Part of a small language model's weights.
Size: width 160, 4 heads of 64.
Each number is 50 + 12 x the weight over its row's rms, rounded and kept within 0 to 99. Layers, rows and columns count from 0. The size before them is the row's rms in percent of the matrix's.

# up: layer 9 MLP up, 640x160, rms 0.0623, rows 228-247, columns 0-79
# down: layer 9 MLP down (transposed), 640x160, rms 0.0625, rows 228-247, columns 0-79
up228 104:46 46 42 65 54 51 45 55 45 65 65 43 38 66 54 61 54 39 41 47 74 56 48 65 53 63 52 45 37 41 43 51 48 44 54 45 31 37 44 41 61 57 36 52 77 26 43 45 63 31 40 33 56 50 31 30 37 56 41 37 49 21 50 53 73 61 76 46 38 55 56 16 58 40 42 46 46 48 44 39
down228 108:52 54 70 33 47 73 44 33 35 49 56 43 47 51 59 49 69 57 61 52 57 57 51 56 54 59 60 49 45 85 64 31 38 54 49 37 47 68 53 46 33 38 38 30 46 63 42 66 67 31 62 36 58 56 43 47 36 42 65 50 33 47 64 64 55 36 43 61 52 70 67 42 48 56 39 39 41 56 53 53
up229 093:65 67 40 67 27 41 40 49 48 56 46 69 44 47 53 52 48 31 24 43 51 62 38 70 48 59 47 49 60 56 63 50 57 55 38 64 49 41 41 56 43 35 53 51 44 44 43 61 58 54 54 45 42 46 59 46 44 42 26 42 51 65 70 40 42 39 69 51 47 58 59 50 48 57 32 56 55 58 62 25
down229 076:39 40 64 38 62 67 55 44 52 59 63 25 75 44 70 41 69 55 40 57 49 53 62 42 41 57 38 32 17 61 52 60 56 65 44 44 57 74 43 47 42 51 52 52 33 54 56 27 46 43 53 67 45 49 52 66 42 63 52 61 50 42 50 35 41 56 29 54 51 31 46 55 53 50 75 47 51 44 46 60
up230 106:50 36 50 70 51 44 41 37 82 54 55 62 51 25 72 84 50 49 52 49 54 59 45 52 64 54 68 64 68 51 54 39 53 63 44 59 36 40 49 54 50 28 39 65 59 36 23 47 46 54 61 46 46 39 52 49 41 27 61 57 50 46 36 37 50 31 43 38 34 41 34 56 73 39 34 57 75 62 30 51
down230 110:62 38 50 33 51 38 51 47 39 49 34 45 63 47 52 55 39 34 51 40 66 49 52 53 36 57 59 53 75 48 54 38 31 55 62 52 62 54 41 55 51 67 53 56 36 66 43 55 61 40 44 28 39 50 48 55 51 39 71 59 39 39 46 45 52 64 45 76 45 76 43 68 73 57 49 41 42 76 37 61
up231 071:58 44 49 29 37 43 48 63 64 66 56 64 43 35 43 56 71 52 26 54 54 66 50 57 25 28 43 62 79 76 44 74 57 51 51 45 55 45 54 55 64 44 59 51 41 54 57 41 46 38 52 50 51 33 68 48 46 41 45 29 49 42 46 52 44 59 49 49 46 63 62 54 49 66 47 42 58 34 64 64
down231 075:41 57 36 77 62 55 44 43 50 47 62 50 56 59 30 52 23 31 70 35 42 43 50 61 61 51 48 41 47 20 53 44 55 51 45 54 52 57 55 38 61 51 52 45 68 44 44 33 58 56 44 66 46 59 29 48 49 53 61 47 35 51 40 51 57 54 58 29 36 60 47 43 42 33 43 68 44 40 26 48
up232 096:60 27 47 61 47 54 44 32 50 51 45 61 41 42 47 47 50 67 68 25 26 65 43 54 61 35 34 67 42 49 41 61 82 56 47 39 63 26 66 42 48 54 47 46 42 51 50 75 62 54 49 48 59 53 67 36 49 56 47 45 42 56 34 33 28 36 62 45 26 54 55 60 71 54 44 55 61 45 46 47
down232 094:42 51 45 50 38 48 43 63 54 50 37 53 52 48 32 35 71 48 39 47 55 57 43 54 65 35 62 38 56 50 57 46 41 59 54 79 42 55 27 42 44 71 58 40 44 76 58 23 56 50 62 28 51 46 32 50 59 46 60 57 43 45 57 33 60 57 48 49 58 62 51 48 56 63 63 38 47 41 55 47
up233 085:61 38 43 71 55 51 64 66 35 49 56 62 56 35 26 64 69 64 76 60 61 53 41 40 58 45 51 47 58 53 37 41 52 51 68 54 65 44 49 31 61 51 68 68 48 81 61 47 56 28 61 53 41 40 65 33 28 61 68 54 37 58 63 38 47 51 53 46 53 44 61 48 32 51 53 25 51 59 39 49
down233 090:47 49 49 33 48 39 52 45 65 45 30 21 64 46 43 46 46 58 45 39 62 45 27 75 51 48 71 40 63 41 65 56 40 30 60 64 54 36 43 35 57 44 56 44 45 47 58 44 46 43 38 35 45 55 32 45 46 50 42 55 31 55 51 49 48 56 61 49 58 39 50 38 70 47 56 54 49 66 52 36
up234 091:74 44 43 52 63 52 52 78 68 35 42 47 48 38 46 52 29 45 38 68 35 37 65 47 51 22 58 45 66 53 53 40 57 43 52 47 55 66 40 28 52 51 50 44 41 55 51 54 32 55 52 57 30 55 71 58 47 55 63 55 34 53 54 81 55 61 53 24 36 58 61 45 32 62 56 60 44 44 25 69
down234 093:38 27 51 88 51 59 33 54 56 50 62 82 62 57 56 46 56 42 56 34 55 48 45 37 58 54 33 72 60 45 56 59 39 34 64 70 66 47 29 74 41 49 45 42 46 33 48 46 55 58 55 50 47 45 63 53 55 64 27 64 67 33 67 47 65 63 48 36 56 63 50 31 51 48 50 62 68 57 62 44
up235 106:37 26 61 33 55 40 56 53 74 59 57 66 44 64 72 52 53 46 64 32 36 47 69 41 45 44 56 44 50 40 65 54 37 69 46 66 54 26 49 62 41 51 46 60 46 41 48 30 60 56 47 50 50 51 48 27 65 56 68 65 45 70 44 27 49 59 58 59 36 30 55 37 33 39 51 72 53 54 42 54
down235 110:62 44 70 50 57 51 40 60 57 66 43 70 36 63 53 43 60 61 42 61 58 62 53 48 60 51 41 64 49 54 66 51 54 48 30 24 41 39 48 52 42 38 58 59 52 58 87 44 57 60 30 39 45 47 27 62 55 40 55 40 49 18 57 82 49 52 30 37 33 35 56 72 40 33 45 66 34 61 41 48
up236 091:43 38 67 26 58 47 44 53 76 64 62 54 42 56 70 63 51 39 49 12 61 40 45 45 56 73 51 82 42 48 37 58 64 46 65 46 51 55 38 49 44 56 65 59 41 34 35 50 53 64 68 37 68 43 54 47 54 63 67 56 42 24 46 68 65 47 26 30 35 49 37 41 50 36 58 57 72 47 51 24
down236 089:44 46 52 41 28 44 59 46 68 56 61 45 46 53 54 34 55 58 47 63 51 51 60 36 20 45 65 58 65 49 39 68 47 52 57 57 48 50 70 64 35 38 56 47 50 52 51 58 53 14 54 38 53 48 11 51 45 55 48 31 60 63 57 39 36 63 44 50 54 38 57 74 49 60 34 64 52 32 73 56
up237 109:54 48 47 50 75 45 60 68 59 55 61 56 42 35 33 50 55 68 33 50 57 48 49 36 38 43 54 57 32 67 33 42 23 44 73 40 66 59 41 46 67 64 38 59 33 72 50 58 47 53 54 48 48 32 40 49 53 77 45 70 47 45 62 50 80 77 31 73 58 46 47 59 28 72 44 50 59 76 63 52
down237 100:75 60 73 54 27 48 26 56 55 59 61 71 56 49 60 49 62 41 33 65 53 33 50 24 64 78 38 30 46 36 58 56 36 63 63 43 46 41 40 36 44 59 42 71 46 58 49 50 50 50 55 58 36 46 43 42 65 36 39 24 44 47 42 45 60 34 55 32 39 52 37 70 72 37 51 16 68 42 40 33
up238 095:51 33 53 42 40 49 58 34 33 44 19 32 34 42 36 43 71 42 36 31 41 48 56 48 65 52 40 65 62 37 66 61 54 58 79 19 51 57 28 55 52 71 43 48 35 58 33 38 35 59 54 41 45 47 57 57 50 75 45 44 30 66 56 35 59 52 51 43 52 50 46 67 36 57 50 63 40 37 33 64
down238 090:34 64 50 40 51 41 54 59 65 40 44 54 45 71 62 51 61 47 35 68 39 66 56 61 45 61 57 37 59 65 51 43 44 30 55 41 58 64 71 38 51 55 61 63 43 31 49 50 48 62 46 57 45 52 45 34 54 29 37 46 20 46 44 41 82 70 46 47 74 52 52 32 62 49 49 57 53 62 45 53
up239 098:43 49 65 46 66 54 35 46 55 54 34 54 55 29 37 62 25 54 57 39 43 61 56 54 38 44 62 48 67 42 46 65 50 45 52 32 44 55 74 46 64 47 44 57 50 54 23 51 56 43 84 43 24 59 56 61 65 37 61 80 44 61 68 50 27 69 44 35 45 61 41 50 47 72 51 39 55 56 29 43
down239 095:56 58 48 69 49 43 53 42 40 54 60 52 36 57 49 60 48 52 49 66 57 39 44 69 72 48 39 68 48 59 43 47 71 50 22 48 54 29 31 40 45 23 48 27 56 26 81 45 35 57 57 52 49 59 46 37 41 59 39 57 52 58 32 42 86 34 64 66 33 59 66 45 42 42 35 23 51 39 80 58
up240 098:47 42 43 45 48 64 33 60 59 40 32 45 39 41 25 37 56 45 28 55 40 45 34 44 57 51 54 56 41 68 66 42 58 50 48 31 35 52 62 42 30 51 40 54 35 48 39 49 35 40 41 45 78 31 38 73 60 44 31 59 23 45 38 37 48 18 71 38 40 57 34 62 53 47 38 55 51 45 28 68
down240 104:49 58 37 45 39 53 56 52 34 30 38 56 31 44 51 41 45 51 51 31 59 55 61 55 65 37 20 66 41 53 14 45 49 36 25 52 58 53 24 57 66 61 39 42 38 50 67 50 52 46 33 39 57 35 57 54 48 27 44 41 44 40 37 57 39 27 38 44 57 45 53 51 55 55 64 56 39 60 27 39
up241 095:57 42 54 77 58 41 44 21 27 67 52 58 25 47 42 49 43 70 49 46 53 57 55 63 37 56 51 70 38 39 50 63 39 34 51 38 64 25 46 40 40 61 57 49 33 49 57 54 39 33 46 48 49 32 60 41 47 55 59 64 36 33 48 34 31 65 78 34 43 46 59 49 54 77 53 36 62 44 40 68
down241 085:33 66 58 59 43 39 43 70 32 43 47 52 41 55 60 31 65 32 53 43 42 52 67 64 55 42 55 47 47 49 38 57 61 51 34 52 49 54 35 48 44 71 78 47 54 44 49 61 68 63 54 50 43 44 24 48 56 34 57 56 31 46 37 45 46 40 44 77 58 34 44 36 57 49 77 51 46 46 44 38
up242 100:41 42 55 65 47 62 54 55 33 40 58 45 34 55 50 49 60 51 54 39 31 56 40 46 66 48 56 43 56 36 71 45 56 44 57 28 44 54 46 44 50 76 58 59 63 44 54 38 61 50 53 41 40 63 37 28 41 43 59 62 62 33 53 81 49 53 55 35 39 39 37 50 33 56 43 51 46 68 56 62
down242 099:41 59 46 40 46 48 40 51 56 49 60 50 46 42 55 43 31 70 52 58 41 67 49 78 49 34 65 61 54 63 38 38 51 60 58 61 51 36 58 59 43 42 68 63 35 43 48 47 54 52 43 54 43 42 51 55 57 24 39 54 49 38 60 29 46 58 35 62 56 52 61 34 66 58 61 59 63 68 43 64
up243 098:44 57 61 62 49 69 39 82 54 43 49 34 38 35 54 49 66 38 59 59 62 47 58 38 32 51 64 64 53 42 51 40 69 65 39 50 76 50 85 52 50 46 70 52 55 53 49 72 37 47 55 43 38 37 51 39 47 22 58 36 45 58 59 66 59 49 64 55 48 26 42 62 46 52 39 35 46 48 51 57
down243 108:43 32 50 66 35 43 37 30 41 60 61 65 53 66 61 53 63 43 56 49 49 58 44 66 53 56 54 21 51 60 61 33 47 41 50 64 32 27 46 40 28 32 65 50 41 35 50 58 44 37 57 44 65 58 33 63 48 45 61 45 42 58 43 62 51 47 34 40 31 45 79 52 40 45 49 55 70 50 51 54
up244 107:67 42 29 35 65 69 68 55 68 53 38 51 79 37 23 54 68 60 58 47 44 69 69 40 66 41 65 34 66 38 49 31 54 47 63 50 48 39 58 55 39 53 59 50 46 49 58 48 61 39 45 70 45 65 53 43 49 33 44 65 38 59 40 60 38 62 46 63 48 27 45 55 63 58 48 46 53 58 48 50
down244 099:34 57 50 49 48 37 55 47 46 47 46 55 61 53 63 63 61 58 51 55 51 44 39 34 39 58 11 59 49 25 61 64 50 57 61 46 63 54 59 46 38 41 68 69 42 65 44 49 36 40 30 41 63 19 47 68 37 58 40 59 37 37 48 51 54 48 58 70 54 63 63 62 66 63 55 48 62 35 56 81
up245 104:43 23 32 39 51 46 24 42 66 52 46 43 49 55 61 63 54 62 33 33 56 33 41 54 67 47 60 55 59 66 36 30 60 58 50 52 47 69 48 57 54 37 47 54 40 51 75 57 60 51 43 52 55 27 48 46 52 56 40 52 43 53 29 40 50 48 27 55 52 38 49 30 26 29 32 65 54 52 31 42
down245 112:48 55 31 66 46 41 43 39 39 37 46 59 53 52 53 43 54 35 64 28 55 43 55 61 47 41 73 47 74 69 53 44 25 41 69 53 38 53 48 63 40 41 38 49 61 49 53 47 41 56 64 48 61 39 51 34 62 52 22 09 56 56 59 62 53 45 49 40 43 50 59 15 42 65 53 42 37 46 48 50
up246 100:35 29 50 66 40 58 56 50 37 66 58 56 50 60 49 60 31 32 58 62 35 44 33 54 74 64 46 60 59 51 61 40 43 49 51 30 58 49 38 42 65 42 38 39 39 42 23 64 57 48 64 49 44 40 56 49 47 49 55 72 76 55 56 40 37 46 57 46 54 58 49 34 70 37 46 53 34 37 31 50
down246 101:52 57 42 58 36 36 59 38 54 27 34 83 38 46 64 61 62 48 53 53 32 54 57 72 56 44 25 44 44 59 49 63 57 63 37 42 54 33 43 42 61 45 38 63 51 63 63 17 52 49 59 46 46 38 32 69 40 58 40 51 34 26 57 53 39 30 58 47 66 33 62 46 53 51 71 53 45 40 39 36
up247 095:61 54 58 51 52 51 48 72 53 44 55 48 50 56 55 57 38 47 71 45 42 48 55 55 29 51 48 51 51 42 43 40 71 51 45 65 48 32 45 29 56 52 62 25 39 46 20 51 48 44 30 44 75 44 73 72 47 52 57 51 63 33 37 33 63 39 65 46 34 34 51 27 37 50 50 31 46 33 41 49
down247 096:33 48 56 48 43 44 58 54 73 54 60 44 56 43 26 60 36 54 41 51 47 58 53 42 55 71 37 42 57 68 62 48 55 60 49 41 32 54 58 48 61 19 57 53 52 39 60 53 31 48 59 35 35 62 33 51 63 51 29 31 42 67 48 58 52 63 56 46 37 72 28 64 46 44 44 72 82 67 50 29